Weights of a small transformer language model: 4 heads of 64, biases.
Each number is 200 + 40 x the weight over its row's rms, rounded and kept within 0 to 999. Layers, rows and columns count from 0. The size before them is the row's rms in percent of the matrix's.

# k: layer 9 attention key, 256x256, rms 0.0625, rows 172-191, columns 0-63
# q: layer 9 attention query, 256x256, rms 0.0633, rows 173-191, columns 0-63
# v: layer 9 attention value, 256x256, rms 0.0648, rows 128-160, columns 0-63
# o: layer 9 attention output (transposed), 256x256, rms 0.059, rows 128-160, columns 0-63
k172,076,138,160,211,197,153,203,205,147,182,213,215,211,264,246,228,179,201,221,198,212,199,231,161,222,95,153,120,236,218,227,172,230,244,182,221,167,178,196,244,229,127,173,124,199,191,245,198,188,212,239,270,163,207,226,179,216,279,150,196,148,167,188,217,197
q173,083,191,237,200,194,115,231,271,167,291,211,175,156,199,167,142,188,176,202,223,184,235,221,291,230,189,177,216,245,187,223,191,132,154,226,161,131,345,188,170,195,181,232,138,222,191,223,144,196,139,139,187,242,188,167,184,186,253,238,201,261,223,213,133,187
k173,075,193,159,162,212,125,122,263,232,167,227,267,142,139,146,229,210,184,180,177,174,202,203,219,172,197,198,277,161,191,173,128,259,256,189,240,235,179,237,200,135,130,159,219,138,202,170,186,148,237,214,261,165,215,267,272,194,191,202,244,199,168,172,203,202
q174,101,238,150,185,232,183,222,268,205,210,217,207,133,144,207,146,181,188,116,168,188,261,268,216,196,217,154,204,203,207,262,197,221,231,217,242,226,178,234,201,158,236,213,180,279,185,173,231,170,229,112,181,256,208,185,188,140,194,299,230,170,140,225,189,194
k174,101,191,211,149,236,179,160,256,229,201,248,205,226,186,140,168,195,190,147,171,194,192,168,177,170,184,235,216,188,197,116,156,196,218,192,197,160,114,172,202,153,159,238,182,194,216,209,190,232,257,252,150,210,129,175,235,217,201,191,246,170,223,200,189,237
q175,098,240,245,132,200,201,165,226,286,146,210,211,193,200,262,197,228,210,211,185,190,190,184,198,221,261,174,222,206,188,206,205,163,202,234,237,143,294,216,201,250,186,254,241,116,187,215,179,158,123,272,300,194,211,192,200,261,193,152,225,222,218,185,182,134
k175,111,226,215,258,249,259,200,98,135,237,209,207,167,240,223,175,198,204,202,189,179,240,228,199,212,161,110,145,257,234,274,231,160,141,226,220,208,253,179,213,216,171,227,249,213,253,276,154,182,268,170,224,234,159,153,151,255,210,206,155,164,120,155,201,242
q176,096,167,205,152,255,214,178,220,233,192,223,169,216,90,180,169,191,203,234,188,196,249,220,231,243,232,147,194,149,150,218,222,169,227,171,195,188,198,185,233,219,191,263,124,140,236,176,157,262,230,160,226,227,297,182,201,155,143,158,254,193,64,247,222,179
k176,092,297,211,230,187,199,163,160,250,191,224,188,192,182,157,206,221,159,200,188,92,172,210,166,235,134,272,198,247,240,214,125,114,189,120,200,221,177,196,157,187,262,160,235,190,204,218,224,174,191,233,229,129,159,224,237,217,210,155,204,258,286,166,125,226
q177,070,207,233,221,191,211,224,181,180,287,270,152,153,175,163,190,220,201,159,147,188,279,221,244,207,219,163,222,226,113,290,225,150,252,183,208,259,219,193,252,198,231,212,173,200,235,250,165,209,131,116,149,244,193,122,200,186,215,207,246,266,97,169,194,237
k177,162,236,256,245,197,191,136,216,229,215,210,242,220,140,170,204,190,169,188,201,175,212,161,219,228,202,247,278,202,110,189,207,194,254,256,306,231,233,157,243,223,170,226,281,197,134,156,213,149,162,180,208,183,175,200,210,200,172,229,202,232,186,264,166,174
q178,101,235,161,169,181,181,237,258,199,197,286,195,130,231,258,158,181,191,163,162,206,220,271,183,273,145,175,231,219,246,222,222,149,212,148,229,148,234,186,212,153,194,80,141,162,236,172,188,197,229,169,198,179,218,206,221,187,219,252,156,222,109,199,258,225
k178,097,198,230,252,211,226,223,234,288,98,210,211,207,248,248,301,194,202,203,210,281,186,143,170,196,260,160,236,266,218,207,139,199,237,175,196,159,151,141,179,146,196,159,224,213,204,141,183,148,220,221,194,247,173,201,156,184,215,144,211,221,266,206,179,212
q179,106,215,204,127,164,201,179,208,229,171,173,160,254,245,269,170,180,219,219,235,217,205,190,135,221,202,101,148,184,223,176,157,190,193,196,160,159,213,217,184,221,211,201,150,211,161,194,196,228,214,214,263,213,263,227,160,191,232,243,127,197,203,224,141,152
k179,110,190,186,208,139,181,148,174,181,180,212,226,145,169,204,159,185,214,187,230,134,140,156,201,241,239,186,206,186,205,236,259,218,233,245,224,246,181,160,189,195,144,169,167,201,137,203,169,246,132,131,224,220,184,197,228,242,156,294,204,224,136,164,196,173
q180,099,119,172,234,178,251,269,221,130,271,235,197,244,201,139,249,201,157,205,225,154,207,171,187,167,205,173,147,236,181,227,246,323,154,223,237,199,249,157,132,246,199,205,153,245,228,182,177,230,246,165,237,256,240,133,132,120,152,160,187,171,164,236,258,220
k180,101,209,153,237,206,228,145,251,204,258,251,209,202,195,162,211,192,206,258,220,182,174,205,250,189,239,232,222,102,249,170,162,254,221,128,155,188,175,146,233,187,188,164,153,151,166,246,198,111,196,202,118,151,194,217,243,209,176,235,154,222,214,201,207,265
q181,110,247,172,112,248,221,210,88,151,140,142,173,232,146,215,152,174,242,154,146,213,222,258,247,219,179,187,209,150,164,170,140,269,250,249,207,208,196,199,253,214,241,186,247,216,130,131,172,238,222,199,194,144,227,176,143,202,232,188,227,191,114,176,180,205
k181,111,204,194,167,187,247,233,252,204,218,130,223,166,224,185,213,188,265,203,208,164,252,215,228,257,130,198,242,157,214,141,238,182,215,116,242,230,116,135,188,205,277,151,237,216,178,169,177,221,126,251,210,197,142,179,152,199,155,190,147,185,229,183,217,227
q182,099,268,161,281,224,139,184,229,194,259,179,211,195,163,228,163,152,250,223,279,212,321,196,183,331,279,140,211,193,201,218,168,136,277,260,163,201,280,196,232,204,216,194,224,236,184,192,167,194,184,229,200,148,177,166,174,223,162,242,183,215,242,191,174,202
k182,108,82,218,210,140,168,207,155,161,173,189,137,228,169,229,156,267,275,230,186,173,220,268,214,238,202,182,183,238,224,215,172,254,189,221,223,115,171,257,162,221,147,116,200,225,246,212,248,149,257,171,198,259,195,214,173,207,249,165,181,227,190,215,174,229
q183,100,237,153,203,186,215,211,189,203,186,131,222,207,208,245,186,211,103,228,178,273,175,147,159,211,152,189,289,200,244,166,137,171,278,177,234,232,211,230,126,201,236,232,215,224,209,203,207,283,188,260,174,181,185,195,157,177,188,188,197,183,201,141,253,188
k183,096,245,163,174,202,255,322,179,189,219,228,169,109,236,249,172,164,176,266,253,207,190,185,230,191,240,157,182,156,199,202,211,210,236,277,182,224,247,234,177,247,209,186,214,210,272,197,213,198,209,183,242,187,193,191,153,196,184,201,175,217,196,190,171,197
q184,108,201,227,171,204,143,179,249,195,233,253,190,174,264,169,166,177,223,174,205,151,84,200,207,175,218,161,195,164,264,112,257,250,229,225,204,161,252,200,256,199,199,250,220,235,131,217,173,282,170,211,242,151,160,214,151,199,203,203,277,196,184,203,149,232
k184,106,212,273,159,243,132,153,179,156,164,213,217,105,159,235,225,154,218,195,198,159,152,194,184,185,124,217,215,266,206,244,148,216,188,248,182,283,190,181,217,173,234,267,252,153,200,235,215,194,145,222,175,223,214,165,177,201,127,214,210,158,186,129,234,234
q185,100,144,181,252,182,180,234,192,107,155,168,196,228,127,188,177,159,144,186,207,164,118,223,166,204,156,250,191,196,220,126,210,215,239,232,218,164,163,227,232,215,237,214,195,208,190,200,159,208,255,182,215,166,233,190,196,262,134,207,175,169,195,189,146,223
k185,102,235,140,197,98,260,153,200,158,209,154,206,206,213,153,181,242,181,231,195,122,228,218,188,196,242,217,274,207,173,154,252,277,199,244,188,324,150,243,162,177,241,172,210,166,133,149,183,192,223,112,173,198,167,101,179,218,235,168,237,200,188,186,161,186
q186,094,192,175,162,213,182,209,220,143,206,212,266,171,182,202,236,224,223,185,202,251,182,139,188,180,166,192,231,293,176,175,218,198,126,169,220,251,221,149,98,204,177,168,208,220,157,191,202,167,203,182,219,157,107,141,169,212,146,190,153,134,233,199,182,224
k186,098,229,227,214,198,216,270,183,235,234,182,167,181,248,130,234,192,234,240,146,280,179,196,253,165,200,205,197,149,229,217,167,225,246,123,201,247,239,209,167,135,163,133,219,180,219,152,199,156,216,193,171,196,238,206,165,202,209,186,137,198,213,182,212,192
q187,101,233,186,198,223,216,231,212,203,234,219,191,200,175,272,252,239,211,188,178,184,134,206,213,260,214,302,199,199,210,159,238,210,204,126,178,240,197,204,219,205,179,197,192,100,130,244,231,197,272,229,235,213,166,232,187,190,166,217,193,213,243,192,221,174
k187,101,175,221,159,149,310,250,253,189,235,200,242,230,234,266,176,223,208,172,185,202,269,216,194,183,171,243,114,251,244,155,217,196,197,133,147,207,203,208,192,176,207,148,230,175,300,221,174,204,168,163,281,180,211,134,171,155,248,141,182,172,190,207,203,244
q188,096,134,134,226,135,247,241,235,164,216,199,174,162,229,195,165,237,171,129,237,177,246,223,160,240,252,189,153,249,267,212,208,237,239,207,265,193,168,172,147,166,262,185,218,200,200,160,124,239,230,222,214,124,204,159,133,222,165,195,105,179,215,227,190,188
k188,106,200,225,284,146,239,157,207,227,192,166,167,217,218,151,172,202,238,172,137,175,175,193,244,226,220,173,248,221,232,150,223,231,165,222,204,220,181,175,256,217,321,187,61,194,188,257,179,168,204,162,151,191,156,191,182,250,176,259,231,189,225,200,189,198
q189,102,170,149,231,192,247,219,264,133,239,233,177,192,212,194,331,204,143,206,193,201,228,212,155,199,245,221,120,212,209,237,214,215,194,156,194,174,208,194,143,197,175,155,193,283,294,238,203,210,239,191,133,174,229,216,191,204,218,138,188,264,228,251,196,151
k189,103,178,215,256,153,254,146,232,207,189,207,217,204,153,174,190,254,231,166,175,209,185,150,258,285,287,202,231,236,181,199,309,175,251,198,246,242,253,189,165,248,215,240,130,170,144,203,187,233,208,167,152,168,200,194,235,179,129,194,213,201,106,245,267,144
q190,095,181,210,192,149,243,199,124,185,253,117,160,223,208,207,220,213,230,258,231,176,252,210,178,208,194,175,161,181,224,235,152,143,200,216,253,208,153,206,195,197,208,174,283,209,244,219,239,164,210,186,166,249,169,167,228,191,220,215,241,219,250,255,132,277
k190,102,182,199,256,229,60,220,203,264,211,172,202,303,200,159,239,174,212,198,214,186,192,170,214,250,209,246,167,150,164,250,189,182,231,170,179,192,156,130,125,204,243,197,168,176,203,216,182,197,200,219,246,171,202,280,219,177,137,187,221,194,208,204,163,235
q191,107,226,228,237,243,146,174,198,130,134,162,220,219,185,208,202,213,213,233,140,247,191,178,183,149,235,248,304,200,185,145,150,190,215,197,230,251,162,156,174,201,248,162,251,241,152,206,234,177,200,232,193,245,174,201,262,242,187,180,214,237,230,207,237,259
k191,110,130,236,261,202,170,153,136,235,196,234,212,234,216,151,115,220,218,193,157,204,197,173,170,207,207,180,164,233,179,253,211,172,117,183,158,231,195,240,228,251,173,241,237,272,252,150,219,218,222,217,214,189,195,231,160,175,169,196,247,172,167,208,242,101
v128,098,286,158,283,212,190,212,170,261,229,216,182,144,226,261,183,113,220,249,179,201,167,94,175,192,176,204,221,163,180,224,152,192,137,168,167,242,226,170,255,173,174,192,187,186,215,224,197,288,224,231,243,180,297,189,197,249,126,213,307,220,277,199,200,190
o128,093,185,139,245,269,170,242,189,219,179,164,210,182,251,191,213,196,231,209,210,208,224,232,189,194,190,245,238,150,191,76,243,213,85,163,151,153,265,214,213,218,172,160,198,254,257,151,163,170,165,253,145,177,247,172,202,256,194,233,252,207,158,156,218,169
v129,102,185,254,197,224,161,180,264,267,215,117,202,252,224,160,266,186,205,189,252,280,203,166,211,231,205,211,220,241,199,224,190,177,167,229,137,220,178,185,259,178,116,150,114,232,199,247,213,224,200,176,229,196,142,240,157,188,172,251,263,231,180,173,286,180
o129,097,220,179,200,211,174,218,216,150,191,198,206,155,262,180,251,180,196,170,196,270,176,92,133,220,249,213,206,216,185,139,200,262,236,193,206,114,228,165,229,248,173,213,213,159,217,256,200,212,215,251,245,207,227,191,228,215,225,137,277,209,189,200,156,193
v130,096,150,202,191,168,268,118,200,167,205,191,158,212,162,279,216,203,191,131,260,191,277,170,184,255,234,228,195,149,165,190,303,215,182,218,257,194,216,158,215,160,173,216,190,171,180,319,175,229,166,215,160,227,239,199,155,197,229,137,163,193,243,177,217,113
o130,091,199,183,219,143,246,202,198,179,204,188,203,235,260,234,193,208,217,197,277,180,263,157,173,168,194,196,225,206,194,283,168,255,238,167,184,177,229,147,255,200,208,167,108,175,170,223,234,223,213,148,151,209,274,199,237,238,189,184,182,271,116,188,203,194
v131,094,186,131,184,253,274,171,155,232,240,194,206,131,226,186,212,184,254,190,170,211,192,217,277,185,136,185,200,141,269,133,193,192,256,220,231,252,206,149,259,171,95,237,202,287,157,235,262,163,173,197,221,179,221,241,187,213,154,218,220,174,171,174,259,139
o131,096,210,180,215,262,243,267,211,207,180,305,205,232,186,219,140,246,200,209,195,220,166,208,258,157,168,215,133,192,243,158,172,225,195,195,236,247,211,213,242,230,243,139,191,179,200,224,152,237,203,211,260,172,218,212,181,153,174,278,223,206,185,176,133,190
v132,099,193,178,208,184,220,256,223,239,234,175,202,158,171,243,154,228,225,113,166,195,156,166,173,167,153,166,287,191,205,259,326,210,272,249,221,212,195,158,274,205,199,118,198,224,203,188,196,133,184,189,179,189,267,247,195,186,130,248,194,161,254,213,243,125
o132,098,243,152,174,301,220,207,221,167,215,170,181,169,141,194,159,169,248,127,160,199,211,173,201,241,208,162,206,233,254,218,224,183,165,194,193,167,226,120,296,204,275,186,143,213,166,210,154,238,201,193,140,246,216,196,227,221,164,178,264,182,208,154,206,237
v133,097,212,228,100,177,177,197,190,141,145,183,218,155,88,243,161,279,259,171,193,200,221,224,190,258,227,218,124,137,148,180,224,190,296,143,227,213,182,178,260,224,229,138,184,220,125,289,191,263,89,194,205,152,202,241,190,303,198,202,195,169,146,178,194,200
o133,097,212,233,140,211,197,181,204,219,50,254,223,284,72,221,192,153,189,250,173,225,167,200,140,232,154,199,142,188,211,214,214,216,276,224,219,141,235,173,192,189,253,212,199,176,203,205,199,274,236,195,185,211,176,256,133,187,255,218,155,176,178,165,190,215
v134,094,205,248,156,181,186,127,256,251,215,195,99,271,277,137,258,178,220,185,213,179,231,243,166,202,114,241,189,177,241,192,122,170,215,264,245,202,181,230,187,165,189,231,253,223,186,177,225,204,257,195,165,228,263,219,196,214,151,136,183,234,198,218,239,207
o134,091,245,172,237,162,150,226,321,233,188,187,196,142,191,160,108,220,217,192,145,136,239,274,159,160,207,137,181,242,206,222,181,199,178,160,249,172,183,205,204,179,219,171,225,188,275,234,170,217,149,203,271,159,274,176,160,160,149,190,217,197,225,248,253,177
v135,098,159,185,270,137,237,160,132,176,214,175,190,197,169,166,155,172,191,275,142,109,214,192,273,94,199,261,212,150,250,157,202,166,207,156,116,321,211,283,178,164,203,165,171,178,185,218,234,163,249,175,154,299,170,204,239,227,244,244,197,145,186,176,202,191
o135,101,145,221,210,178,209,217,194,185,220,239,245,275,160,262,185,182,168,195,211,152,209,147,207,235,199,196,208,248,176,165,173,175,180,188,199,202,226,276,171,128,265,216,192,146,165,246,266,210,192,211,164,298,185,229,178,204,219,223,195,172,200,187,180,217
v136,108,221,214,169,241,160,202,267,177,233,177,196,248,195,239,153,244,160,122,195,229,191,194,191,156,172,177,215,179,259,190,275,235,239,156,159,166,210,206,251,252,188,208,227,240,197,207,215,169,176,205,127,165,133,171,212,151,168,198,147,191,139,219,279,207
o136,103,239,234,114,252,165,238,270,234,191,209,206,232,155,259,217,128,196,170,160,175,144,185,240,168,153,192,190,256,238,242,169,199,221,192,252,233,156,205,182,160,189,191,215,243,199,199,278,208,149,102,228,239,224,227,248,170,192,172,146,197,238,239,265,242
v137,105,214,222,144,154,229,203,238,266,185,253,176,228,253,108,193,237,246,204,230,161,260,217,201,227,220,196,285,314,223,185,230,242,170,250,249,291,158,202,141,231,213,250,159,165,176,236,182,141,216,173,186,248,131,173,261,192,139,213,236,155,186,221,158,161
o137,103,204,228,245,99,215,242,193,229,191,190,202,183,278,185,210,210,177,219,208,265,180,115,187,137,134,178,210,227,170,237,188,196,191,222,214,234,116,263,225,255,153,205,211,234,229,206,242,199,187,195,170,187,145,180,240,232,169,197,160,161,275,257,191,262
v138,097,271,220,190,201,205,195,236,224,154,247,190,214,131,122,171,256,188,209,203,215,180,144,130,194,176,224,227,204,164,205,86,117,146,187,211,174,247,209,149,183,218,218,175,218,190,168,208,230,289,209,46,185,173,166,180,298,249,136,199,214,204,175,229,168
o138,092,221,269,117,262,152,223,235,222,216,164,198,125,154,206,210,209,233,223,171,155,255,245,263,139,209,217,140,140,163,149,253,178,237,161,212,251,263,209,142,247,185,209,261,164,198,221,241,250,206,207,197,128,218,190,141,234,209,177,234,207,244,239,215,195
v139,092,237,208,205,133,168,204,177,237,115,183,232,158,161,182,208,176,200,234,179,172,193,165,268,172,178,214,225,140,150,193,182,166,175,236,197,234,207,272,250,205,236,268,201,188,189,198,280,199,248,191,146,228,189,297,225,245,203,222,206,143,259,226,183,149
o139,092,186,202,209,197,158,158,244,130,194,200,272,228,150,215,180,209,126,150,232,194,163,190,190,186,144,244,257,200,168,164,198,220,160,189,210,172,147,229,195,186,200,166,179,210,235,233,281,175,184,226,188,222,172,178,116,247,189,234,241,235,186,214,256,185
v140,111,241,191,168,241,259,238,225,212,152,196,218,180,190,206,176,199,212,196,175,215,169,167,143,124,245,205,180,195,199,338,214,210,283,227,130,288,246,179,217,141,138,220,142,172,195,238,230,201,217,167,159,199,274,198,183,232,185,127,255,248,196,195,171,192
o140,110,221,165,186,215,179,215,190,225,186,265,221,226,170,228,184,274,153,152,202,262,155,201,158,208,226,212,123,218,212,214,213,142,219,182,255,241,247,200,204,190,183,249,151,275,181,187,230,274,171,104,217,191,253,204,242,235,253,178,198,263,235,173,188,201
v141,099,210,252,250,228,177,160,184,238,182,125,202,259,229,216,254,214,184,239,310,195,166,270,225,88,228,219,190,193,201,195,170,221,171,207,214,196,247,235,212,223,271,284,152,202,190,199,171,198,265,158,174,148,345,200,228,190,223,225,168,210,128,210,181,165
o141,091,202,207,199,187,242,223,120,216,188,130,104,225,156,139,226,247,246,249,209,204,261,178,267,236,237,177,222,213,124,148,243,243,104,210,216,204,176,152,171,214,234,185,227,227,225,206,138,133,218,195,200,224,270,195,162,111,229,194,148,152,210,269,258,140
v142,095,93,225,139,116,136,199,234,246,183,120,167,245,139,203,148,276,161,146,228,204,232,159,226,190,218,211,211,243,226,199,347,180,223,192,197,216,228,285,199,195,179,170,209,236,222,177,200,250,211,173,217,219,242,293,154,172,267,189,123,193,192,194,243,220
o142,096,227,286,207,232,130,239,203,197,264,209,193,279,211,273,171,226,188,146,190,222,216,56,191,215,283,239,171,212,214,227,204,205,234,221,181,135,201,228,201,139,235,244,155,214,193,257,233,250,230,141,184,227,188,211,204,194,190,165,199,196,155,235,191,215
v143,098,164,287,208,181,209,209,136,191,205,283,213,219,217,222,202,187,208,233,184,208,141,186,86,162,231,282,247,133,164,198,142,183,106,180,157,219,199,222,242,203,189,195,182,146,218,204,199,156,182,189,156,255,209,216,233,191,207,191,229,160,212,243,237,145
o143,097,187,137,207,228,176,227,151,141,217,206,165,192,200,203,175,160,263,187,198,171,263,304,238,216,189,208,160,181,222,227,270,250,170,182,161,231,262,170,263,278,175,241,173,233,215,183,192,195,195,138,167,173,255,173,186,199,250,236,173,168,211,185,217,257
v144,099,248,202,221,220,150,173,255,250,225,225,178,271,160,164,194,232,157,247,211,145,90,156,187,178,193,119,209,212,170,172,302,268,238,206,222,167,218,246,248,233,280,154,204,224,193,173,165,256,212,168,206,161,229,223,236,262,167,181,187,214,198,215,216,231
o144,089,273,206,132,241,173,212,194,221,189,186,188,244,150,210,220,142,216,159,209,192,219,169,142,172,228,189,243,218,160,196,256,232,262,250,157,254,151,273,276,165,253,245,148,189,293,172,187,165,183,163,185,174,195,207,221,215,244,218,188,228,252,265,227,189
v145,090,250,239,303,217,227,248,146,267,198,244,193,213,243,128,188,176,192,217,202,238,139,148,61,212,233,161,208,284,207,232,222,186,268,238,157,167,219,163,226,222,198,162,222,238,207,163,156,220,292,229,237,203,160,160,212,183,134,237,197,229,201,173,251,227
o145,092,204,166,248,211,213,185,173,193,257,174,183,202,119,184,292,234,193,218,164,276,211,126,190,233,263,216,149,187,210,128,194,189,115,249,178,121,224,273,228,205,221,220,190,231,212,163,192,280,177,261,131,160,175,231,236,222,180,227,227,210,206,185,168,196
v146,097,148,271,220,288,233,251,208,167,207,244,169,123,124,193,166,152,179,210,240,224,164,207,201,203,202,291,226,169,161,249,141,139,191,203,229,155,202,203,228,227,212,195,208,155,212,121,168,193,220,246,189,171,207,180,218,163,237,160,107,225,204,209,290,210
o146,099,174,176,150,208,203,185,211,221,246,166,180,195,131,215,230,153,187,207,259,220,190,212,190,177,229,184,231,180,204,160,177,251,186,202,120,231,209,176,256,182,220,191,194,155,232,100,258,160,200,194,181,200,243,218,216,226,144,162,236,210,224,227,269,96
v147,106,201,248,213,230,110,229,207,202,121,166,188,241,205,203,196,248,153,182,197,292,199,209,159,204,179,170,179,240,249,188,230,306,155,227,307,200,173,221,167,208,242,167,208,249,216,177,231,231,240,185,221,225,181,258,248,184,175,234,239,158,285,199,282,172
o147,106,247,192,177,241,190,225,212,142,254,219,133,177,213,190,228,186,192,155,142,241,119,168,213,199,254,261,203,158,238,182,184,266,134,233,182,210,228,217,236,164,230,166,210,212,156,149,110,197,291,195,220,182,203,258,256,188,218,203,256,270,202,186,304,139
v148,101,224,233,285,203,217,172,207,97,194,231,272,192,196,219,151,213,191,191,262,190,228,145,187,220,185,315,249,222,150,225,142,217,173,217,225,134,194,161,252,183,203,173,193,159,196,147,219,208,210,220,240,157,185,258,187,129,221,209,189,168,158,247,257,243
o148,102,94,226,166,222,263,205,194,156,196,177,235,183,202,216,224,144,251,247,235,104,163,352,241,162,161,273,232,188,182,187,219,241,201,200,168,196,302,179,212,154,200,218,213,216,207,125,209,221,209,183,182,225,128,150,234,206,184,218,237,150,171,138,229,169
v149,095,212,155,206,180,235,146,127,175,202,293,251,138,118,210,156,236,292,238,169,227,201,174,230,165,189,162,191,175,165,160,117,256,227,207,279,169,137,141,206,268,155,223,220,198,215,187,168,202,166,196,208,182,188,91,172,282,142,221,233,241,178,224,164,199
o149,102,171,183,198,221,247,175,200,185,175,171,223,188,146,159,208,189,263,273,166,138,202,200,289,200,189,211,206,176,175,157,222,191,124,204,270,250,236,216,180,245,173,183,180,170,218,230,240,179,236,206,213,180,137,206,169,145,166,244,207,103,214,263,109,275
v150,092,203,248,223,200,156,173,182,164,260,153,232,211,218,226,180,251,171,153,211,196,165,169,156,205,163,210,154,167,173,294,225,140,206,156,243,176,209,142,215,169,160,143,232,144,187,190,215,235,161,199,215,149,176,172,249,163,178,124,204,206,182,187,146,210
o150,089,160,211,208,243,264,241,191,254,213,230,195,249,216,187,232,112,271,225,140,160,185,248,198,166,195,231,202,189,199,202,208,178,233,170,176,145,246,147,211,196,210,210,227,202,200,167,217,225,228,166,204,190,238,232,191,172,223,210,230,235,233,120,216,178
v151,102,158,157,115,180,237,167,180,194,263,168,153,190,217,208,213,162,218,193,170,214,205,189,248,110,232,230,216,83,180,269,246,234,203,247,183,194,215,175,272,177,204,190,204,177,192,171,233,177,189,108,199,161,269,248,190,199,174,136,260,198,184,214,175,185
o151,102,200,199,167,192,177,177,205,195,219,249,261,247,196,190,158,194,243,237,191,174,197,204,172,271,233,212,203,233,231,266,211,200,249,207,166,144,247,157,228,132,184,217,213,212,245,201,158,250,189,136,186,191,199,211,194,197,251,198,215,196,238,168,189,228
v152,093,124,146,153,249,151,229,240,243,109,184,224,291,155,232,193,280,190,214,237,186,200,195,205,144,257,208,250,158,192,180,302,154,242,201,217,209,176,197,201,181,194,213,233,207,214,214,209,146,194,223,179,201,242,233,170,217,130,231,170,189,230,194,222,214
o152,092,267,194,184,220,256,184,199,224,267,235,224,208,172,213,149,249,164,162,225,228,168,200,191,107,192,222,207,169,193,201,152,147,268,176,259,270,152,195,215,248,162,218,215,194,259,205,225,160,178,229,202,184,225,126,265,238,198,252,198,223,194,241,206,134
v153,099,155,267,156,238,219,208,192,222,193,207,166,115,220,255,251,140,183,215,212,230,190,205,146,220,205,227,171,220,208,208,230,177,196,153,153,245,243,208,130,192,205,102,249,170,179,188,184,114,244,163,263,209,190,105,218,207,190,204,225,233,264,196,198,177
o153,100,174,180,318,197,186,186,186,194,200,206,238,250,252,157,261,191,196,114,310,235,242,206,168,168,261,210,221,159,336,151,246,159,155,205,235,203,151,281,210,193,229,148,136,221,236,140,190,156,238,151,122,304,221,259,276,184,219,211,153,181,263,185,230,182
v154,110,237,214,69,189,133,134,187,228,202,216,197,230,136,106,215,154,197,168,260,131,163,152,86,133,120,245,209,298,204,170,147,232,189,226,279,209,214,172,224,140,219,221,203,230,167,213,172,181,205,216,225,159,234,207,185,205,280,183,246,173,222,215,194,235
o154,104,217,207,210,225,179,241,161,113,263,235,155,182,238,159,166,155,238,220,197,201,159,202,215,171,202,216,278,202,101,203,140,290,182,191,177,182,229,197,188,166,165,273,251,208,212,170,172,258,251,244,162,154,158,165,148,212,252,160,215,108,193,243,280,202
v155,094,216,159,156,173,204,235,95,262,197,201,178,126,160,285,209,278,221,168,223,258,195,138,224,176,190,278,200,182,204,116,175,252,236,177,256,247,245,188,189,239,163,226,179,142,205,195,153,255,211,268,145,213,250,195,249,290,256,188,109,199,194,167,219,268
o155,098,176,106,200,185,169,238,188,188,253,245,161,163,218,138,231,153,208,215,186,181,219,184,188,163,243,186,187,128,148,158,277,231,192,155,255,282,216,179,212,165,183,218,158,226,158,158,255,170,198,192,194,174,245,200,57,220,161,260,189,151,221,228,168,163
v156,102,146,234,240,203,172,243,162,159,167,225,244,110,173,264,218,158,149,152,248,221,214,154,203,222,191,218,206,218,192,181,249,149,207,149,207,189,227,158,189,257,208,252,171,192,251,179,206,231,178,221,225,185,223,172,121,210,198,215,128,154,181,192,249,197
o156,104,196,219,212,259,189,175,183,79,250,137,227,188,148,166,186,205,205,211,228,165,203,134,206,195,223,181,197,125,233,215,228,163,223,160,187,204,245,106,181,212,260,199,113,217,168,233,227,180,169,218,234,200,269,187,172,221,192,215,234,177,66,181,276,165
v157,093,158,219,192,210,225,109,272,279,174,231,141,169,200,225,207,226,223,242,162,136,234,229,209,167,214,219,257,195,231,163,240,140,154,215,294,183,237,223,165,217,176,184,231,256,160,238,167,181,179,126,208,161,243,201,125,233,215,219,157,238,233,233,291,246
o157,090,209,233,240,249,215,218,241,212,241,187,247,222,165,206,174,167,240,184,171,212,189,212,251,186,243,192,267,263,201,208,122,210,181,214,266,153,159,229,230,158,244,208,180,220,165,202,269,175,200,229,183,162,244,171,194,151,158,190,214,176,238,327,198,201
v158,100,224,222,174,149,156,169,176,209,254,192,206,182,176,180,192,177,236,140,249,115,186,199,137,159,231,243,199,297,237,210,212,228,186,267,188,164,302,200,244,257,272,214,181,167,143,209,231,240,164,145,181,199,160,218,206,196,286,121,269,132,207,236,173,220
o158,101,196,184,251,233,145,190,209,85,188,172,183,136,266,164,184,191,285,259,193,196,157,211,135,234,170,214,264,271,190,203,236,218,214,177,116,163,234,185,206,205,226,160,219,233,154,230,183,209,205,178,150,254,222,201,162,180,254,142,203,156,152,209,214,205
v159,101,243,190,188,237,144,282,161,266,168,236,169,189,222,210,221,154,219,153,181,244,166,190,289,221,164,174,189,222,114,169,143,221,232,261,271,215,185,171,153,230,139,284,200,169,176,188,171,137,230,188,151,218,174,209,164,237,249,159,134,193,232,207,164,282
o159,102,203,172,230,199,191,187,206,198,227,219,212,164,138,182,248,223,129,265,194,204,212,127,239,199,278,122,209,159,152,185,177,215,212,260,121,179,193,249,188,153,182,174,156,176,163,204,206,178,184,264,236,144,155,164,189,186,122,200,179,225,259,232,160,214
v160,102,266,173,189,149,246,193,204,251,162,164,169,187,169,189,242,172,217,167,194,166,142,191,192,253,240,232,261,199,221,274,234,191,278,114,125,221,158,198,248,189,213,186,173,220,247,198,158,209,193,242,157,203,278,299,181,118,236,255,209,253,174,165,116,230
o160,097,186,181,181,177,252,146,242,208,205,188,168,177,179,206,174,267,145,132,181,238,226,146,156,233,181,163,167,231,191,214,224,205,269,189,234,155,143,137,265,226,147,256,213,181,256,228,196,238,161,206,151,211,220,198,172,236,197,182,152,220,195,204,227,201